Weights of a small GPT-style language model, trained from scratch on English Wikipedia.
Size: 11 layers, width 128, MLP 256 SwiGLU, vocabulary 1024, 2.07M parameters.
Architecture: RMSNorm before each block, rotary positions, no biases in attention or MLP.
Each number is 128 + 32 x the weight over its row's rms, rounded and kept within 0 to 255. Layers, rows and columns count from 0. Numbers have three digits each. The size before them is the row's rms in percent of the matrix's.

# layer 8 MLP down (transposed), 256x128, rms 0.109, rows 161-194, columns 0-63
105:069149152143147160139145176127118116178120203093075107087165123119179138216138174113136113162145164132146092126105158111081116115106133105092071111115127086073067188079062143090124118093049128
102:145110097099139146129175139123067114211144153169197106087100095113104124098154121105118081139155127131133158168161127128178118160096159110089097138121104111128095147137171138151125105055125176
099:154109132132070112170110089081120097127194111157124154081163068140114146121124136111170121164125179134147178143083127125130112137089160085191084146135160148115119132111087218131113135137098169
098:103117121084113122090078149159160148163186124117132158078116112147126127111057149092072098109143136140110120169141144064123148138134082132124096114148154177143151063127121116094142112119122188
101:097151140122075132191148126199132107151070126111098124115126203147128125092134171103106116158172121087075090139113139150107160178126150135166182134139065103099142122165119070197149125076132080
102:140174160161111092037159113141124089102125094145145100130137130129119091052160114121153107158094062107161118082166104117116135145108080122108116178205123166128109095150096075161143134109132125
098:075104255129147135098117101119098162123146101093120100110096159165152170107079092143118145187111175110151059127124091127147135140121063071137108124132154069100085152135093117101124132139134127
103:128043150172121131191046134095123192125131123132154078141148121071121137149114164116063167117122134132096134139086123099099124167139104143116084131145133066095097161163180135105115144080190166
098:130053137091123123068180096146179091132120138105154140120125102147158143165113121139074115176151211125138127119152139119111103160154134107144141157068160098090150096092071136154139123137164114
095:186127129117141101062128151137164131153153053175124091096172110118177108185144102093083089112095171135128151153100113124148128177098138138117158118185145143121134145159112142159156079182176069
104:119156147125118114109118114092159146147136104123154081080149104151143121131166132097068121138209147127145106167136077089124125135133148113131087202106158141174047184141130115100134157099165142
101:098186132136109112128114136147079107059109193121110123092074086165142127061122127128107125110154123117120110101119124124082095146128195124193172086199132136135132116159090087125121123124138137
099:185146137083149083151189106155111118065162125147120124128116108168117094153145111137081088140203092072136231152167225114124155099164139124128133113125064136087144067165081113156143094122138183
101:132184098138104127128144084122152145087167097114158160137122187107136148137113136137151147072183155107054123154151165101135138146103113152134082155079136075096160144168121141095120145197157136
096:135155105118176128089124158058073181160255166149135125112142119142139113096176110114139120175126201140115120122117094085140151169123158128118152086097155134160124158105113153088119117111121127
105:129126167107088163128050103143114130075096109121118136157078109126110039130109158129078119158119156166131099123162166077133150135103182161211089079158108100118160138084152114143107153098072103
097:136183091095082093096134117102138089153167145134140118158096189119172117121167101128111089121148139122124106136189125157101090127096117106119122119138129194129101116123154113141122123180112118
102:105113130137135129138184123132112154135124084122125044124128100130076147116137100131160150140073076157113122138092132137186114103141105073178169163158147104136122149079154052147143152104139161
103:139152166156107143065100090119103073115077158141086165076125133151083139115105174159181187143096146176149109124138050156119096128111131117097097189099097106161132131148145169134105099068202177
102:143127132162094131182143107122124135077117092081110086117139030115159126096075200168074153134168123165078141160086148109123174069159115101138118141101091105083097103088129112116129160119121148
098:160206153089111108158156158084081098167160114145137075117092080106097208125085123184147143084163109104116106162118156173106122158105129163098099152062136106155154134114122120095141128103150124
103:110118072121119088116070171171091148151119127170073152160123106122166081185180087093129091126148120110129130076137135131144177111096178138115227095070128134171109117126131105120154173143092201
098:178074125155087125152099092089131147167121086156200051089099132129096165136138143132150086171128129162180194116103129168108159120097149137087102160156084118123139148103102200166105108132208118
104:117117113155084117077096116171079132070105154059130113137139125106126176114159112200195093166120056111163160129149124102163114129063143088160110116162149109165190166155126105110137115144133108
097:131097125145083085176155103123194153172109130087124109129149063132092112148122083144071138112116094146051121127125141088119169128145131118122018113087171167082132120091160113070098163113167105
102:081115121178149142141119137120144114167036127103177139105130123127086100123147110135175188145098103103136106167107142131099137182103157144121151134171148125126195139176160083125167083119099130
093:103120112140103122166148138110158109075067169113185127109151137114126073205184170135158133145107045120103148164128116083122175133113094198153118097089132095156174127173119133134095102157136122
102:121125108185152120118152085224125109103150136099141141160113138108143051119126120106179133115106165107153167103210142097155141118135159117166133184083125083148115139183152108133142150151135132
101:148126103152161152159145154126127127125115101163149095112135138099157083089142125127209124139091084081109061171158113155159092093134106165155168063139150141099140115140114116119060139155117112
099:163171140128032138141104135112157115172113157088152140143062134160120132148104110144104196056093108194122145101105111140163121110131180128107121071091186153157135111134149128112124155101120125
099:162039136127120161175138166126125049101105109144182122099180142128106125121152102172172124093086164127180148095091158168151159129148140155154118157159120142196115124127156092168116107160141125
101:108178124068131118144179105082066131132144140128064146120059164153099160152068133194128107146071146150136066103180123157140152159146153149134140152142077137152133137168047149177063097165115111
101:121123100138172185140075173112135127119112128087149185149136154146143180181151122184114112110104096090151160114103154117146158096146117202138153170105171153100128215108158166110151137149130121
100:125079153123156148051126099162130155112125149170080081085148158163165086135110115133171151145138140103166127149142086150110189170072104102179138118124193122112135151116112113103101146122100130
# layer 8 MLP gate, 256x128, rms 0.0816, rows 162-194, columns 0-63
091:140113142089153107117125085105115074129125123153111116084161120130120224137131191084099113125100160181130149142124118096096116117100163124147084108123129138091100160167145178137143104157123194
107:149185125144168133080141167108176078152143173142111118163111169163129148126120067234142151117093123129134145134149112137131074073169106131122139113111125102163153149132141138085164142155097172
103:201157081143141166123152145153122080071188127117132144155137135140115132129123134112111110129154148079116056156141120133101122121146123168174134144121099194148068176110226178128100137192148094
103:130082093063080121107091155118124122171144123108131148151156169086113084109133139118141104125142143103062129151108107068136109127150182199169167190146115130096067106099081158133145130082161120
104:129142076151135105143146166139101169153106142152142117152130111072088104157193149076098124153185102109164066205116137107159116041143111131129071151133135142124170141182105124175073081135127170
099:171112078105091146196155128095136144145120149122167126151146106094138117074194129186078088101112124163145168121181137171141127128133082139125107108174195173205092104191094098163096135115119137
097:147180140118163114115109120151101123127198141174115199102114161140156150152082156134128056126164100095091135124190078150149121158125123112140159174164138168171107081170095081107177118167049108
097:159117120070151105169163156145110124147121105142112145177082112110114160116118158094102092152093076151135132110164074132138096114150075117126079110113089117119146113184147071144153137119133069
094:085215106088137167086120126086125146115140139123101091137116115100089153104069156143154128142130133148120126165100129120137146145098220141127111108141144115152106035136100096130095074115116160
103:127106122103157157119055138165151181152140086151191110191119149092130092092131121134128148167187139156112132155142214064117156102115094179157129125120058134124126151142125132157118156109084172
101:135176099129176126083120150157164139133136121109136177164141108151064130129090100150099160113116117081144078159127094132143113142084120150117084118137153172137138121185098129116148196169195100
100:152098132119111099124157174131068157081129123109147147120070143091161175078119176109169103130140132137153121165197102066084187159130156103112097170097134146115137085124049184101060102135155145
099:104090116116157077145136149124132115149151082146159152090101129140116133113154139219122113115143094113169096121099079150123117137082144165162139086132170121168148066106080075097150186122131170
102:142146140146138104221153116147186110142079189091168120132147138107155152126194101165148103090139117105146138159187111108155125091122067127112097103159069129094126155155164118092171121222114133
099:097064128133127105151155103133074173157199096107140166121188063124133105150132135113080068073149140151118054112103136189132049139129188112121118109122128171057127139156129080120154109133154159
107:084098139129138162103077101071139096096056112043118110144128123109164084145144115146119092145116151184112141120195090133171125143134167079175160178122162132188118175138121124100125138225094117
095:089137135113142165110104149137131145166157137137143105187159172139152094131167132171177141122125099162147091101177105117107096129098159104139182111126138066128117083155158239141160154095153112
096:124075172062184146143103076107132149109167076144136154118163126107126140164119113161033162137125175213120147123095106111096163099109112120166157168158076146159171102160188128066158181157127080
096:084105073112159114139087157112173105127188141133168152150174120101111110106174133123134162129182104129136175119101068192154143090132056178142064067128130202156155137136059110154155132065143111
094:124084098092143157182160115132106089120162109170145129078143141094120084136163178112173104110083140101110144145182149137074198132145137055123104097104156057184104159158137130077213116098126082
099:107102128089120175174151143116178181149118095083130140091123119126122155129088078163117134107097136173082071182151130132115159165055144100122148164189119153152129172143154106090133100198196095
099:096179149126141182166124133073145106134152167127101160156073145097162139102130074157125128104113132123073112100210134132095141145100158168117084106113127116132110068169123167171133116094132106
103:098136104150124140157113152153153078221125085157114140145105144108143105113118128109119142157112127210165118095148121078169033057134071161101149133130107082102125108122186107163100164130146141
094:093109110150106113113133131075169150098114123083155191143118147082151148143102114136143142092101122208142141165169151127130160135067126130126206143054153103085131079164124148143103095199135166
103:089067126122085125099169137109145189145148068125124105120171173123135118110156139138173201202168151155072093133144128101095136129079084160180060153173085098178149097124158123116143110116135113
105:118122128176134173150171143105178144123127114127174122134139145123167181109089166132185113125143111132089128208081140121151115177136114121088139167138175143131113128091171077160135111205131133
095:144150193106154152116143110179145163117158070126089161099142085149117163185148159182096142072122131162127101090151113116115183171110100079097136124161101123112105107134137150163126135190095163
097:151113103145118148154090186171117107142139138096123131124159159094122139101203144116110120104139123109133116105173141117122146142144107117107163113096160162095090135140156146060130078155146102
103:120145110115136132160144115164180101129144072137086129162120141127181117162120082118119144093216101170091091115166073147120172147137130154176154107138153130171104102146109120131138116126138098
097:051111154089127094088116124149190166134162107162158129094117108120133102132099107135153151112165080106144118180190139126097157152090104157131141080160192123119116064128117171119093150146163123
100:148162137196101168114205145104174119122102144103121165120075143166081129058088145108062080119158126128164073139161151134122111121072155141135119142116142112130093157124115157102124152112139073
101:146123076065084111144132122186128106120072113155098082178100099099081150074130106094107131112133127107181092146123129110117124163091182091125147097117205111087105137121112075137101138111118119
108:103134153082153132136102092121087129172173119124168099119132115129175154104075134104161112100167193090096125190168133152153144136119133134178114065125148136156181128165084126152114084148091169
# layer 8 MLP up, 256x128, rms 0.0802, rows 162-194, columns 0-63
100:125126137154156144144156094179117134112074089091142140125125078154162110143084159187140116158177105139109144178148082116154168180091110122131127128080174167146142118166180136076097145138113126
096:107121098137059188171179134116089116093108096130126120072115135117212185113140093119115129224122139135188140156139208130112089144133076169089142102078190118114173121155143132113130104172065119
102:172149115133176144143087141105131128177126102112149072124085072125124139123097150177098149147170096109154091146152166113110123080168128127077112125083154147120102103159102093141124128180155122
101:112115165163125144110127106042166066151111080098079125112186063093162082147116108135102138196138151149093158101091144124174176096103138133172146152157117131149174113155101119131184199181144121
105:128137094138125145109118062162106106153064168093121146129116153066148166172132138163185143120126121174118068139144127138133102120118169187081070174114097130145100205182184194088146156184077078
101:101164111103050102169170084087120130106091133121150092120142134134055169090131118111173108135129111079114159077150108150139077113137115150199124163128115113120060148136087155071138140156117116
101:114091141153148148135069112129045112049088123126155154153165114167133146191100120168107122125157116105167089142141085112056123143190102156100096125101175127144121156114158119190120154142130132
099:137155095137116096131106150142142126088171184190131131096155120113139128148115079168083085128127150107125125163156149149105126110107187124139120103144173124129061083128150033121153104132119144
092:131115100100108074140111104124107137147122107121054133126166093155145096099147206144117123106164131091113135111132173080091093044113126158158115162063121123182202095145149130099133126129081163
101:146181138140100149107106123099151151103119111122110087072116139093168099102142112156145145129157140099093094145099126105127123124096148105122157150095143157072099106095107159085111068120149078
102:176104123115109067168157113201112158209115076095093132145126164104133139096141125093136131111093132130103097127099137143116100059161180106057130132109120114170138098099115152130141165133166105
096:162098096133098117103125174109165081133243160162197121123112193070135126088116123142155099087106076150153100143138093181150061112089113131107116159135109164100130146085134127154145057102154135
102:092126118122127097114119129146103140109118141157158147130176123116145126151086201095106116154101104143151109095138041097079144125132105161143170146157154115197152102131136120108118102012126054
108:107118129135123105137099131123103162126182090084096084070187147141135106091128115155115075143062096089067125067080125158085140102103151101135095150126108137154078094121120174092155126143133134
102:076175123096137159130138164104112133191171168088158155141142135134093148105121099078101119172182127148078136060154079128094126150123094127113175158124151102067118087186152126113071111178100143
105:140118174077117140137122143089099110142123119179126169168179082169136154137174162047097128148143111133115129179150143144123102114150159149092162135170083155154149079144088128071109064154123127
097:148154141113155143099131099097129173169110131121152165120181167158201098118132142145117155181111143154121119099150168146089146138115119129149148128109079165136190157198096147147099146123150135
098:125164109164067163064117160133151048146086196137116130127125088083101116085148171124088119144161105111119067148124121111139176201181134076072152134128118091100103058097178095148143128102141146
106:140126135172133101123146123147085145117121132120181207144080141137150104110122114170153178137072133163184150215219152157082120120066148101150132053126100147104114102131158153099065151182087129
096:114137143122160068051089108137139106110109133118121125166153111074062138087088108160143124147100133134077124159144125143150116153140121141074202097128172144132124129137163143147160104106049127
096:109161156141128098076130050080146117100123107118090111145166108121096150127156179107138125113129120162097104118196151065138112112115083105092083130138119138108137122081071136101134127078095153
098:153090169109126082118112137101085134128164100138163115125149144130150124140158106099120136158182134215112102105154105103075113116156097155124142140132055153123119112153084132167101100162144144
102:120113131155147161137139163161118100078111152078138132141161139188176133180096128165111106110103176136150153123101058068102128101192095148121137109175121152126156190167082164145101121127129148
090:126076099138111130151102106124118109127150118090174076127134136139122113119111086130105244022192062133110141110145176131079127140069177152179126126173169144151069090132132131106111152119091114
106:178099124109133191131123096108126145092136109132110073157150129164125134119127134088138110104109122122109086031108116116105128124112144153108117156080158109114088107122133119189128173166202145
109:148134127126125113162141144151137111114076124177210088105210169110147109154129135103163158179129153100176167179107165137115088088171160156098128085154128164104136080137124188095149158099090088
098:074103124117069095155173151101065078111182135143093120185090127137135117105156125134146059091073153095140117106141130170083099125073183095132121088110099118145137099104147103158169063112108184
094:161082147158122113138111165118122188092099104134071146110123179101148132163107182121163089130104153178075170073090104124182119165091108115121106107137132117084136104105192090137147118133107178
105:150129097086121118112123081135127105123164141182171090111164134195142159073147139110073124186138153147136117180153154115139115124155120098165150080127107147083132124121071132110153107147193124
098:067131191114178161116105138177168193121120127135081147077112090132095122166107097084099135093110157112134124162136114107120095114164132092177239165149125099082006106117186113122154154111114165
096:142159157154164131043126136083098122072119145150110072144079152152126135184099173099161142133146102111077084155136129115172145193113126140106105174136113156163169150102132181137124113119075179
095:092116176155158136079133201123185113101124116181146133102132163107121154140124143181174104070182128122118165126143193189143136156102158066185121153117167162070083138117111117170126142114059078
102:158139117136184173089063130184169108079168111157120132107112135098148189175071150125148106116099141103112137092137103153106080161099195147206118175134068046124127182139177129123162168130081096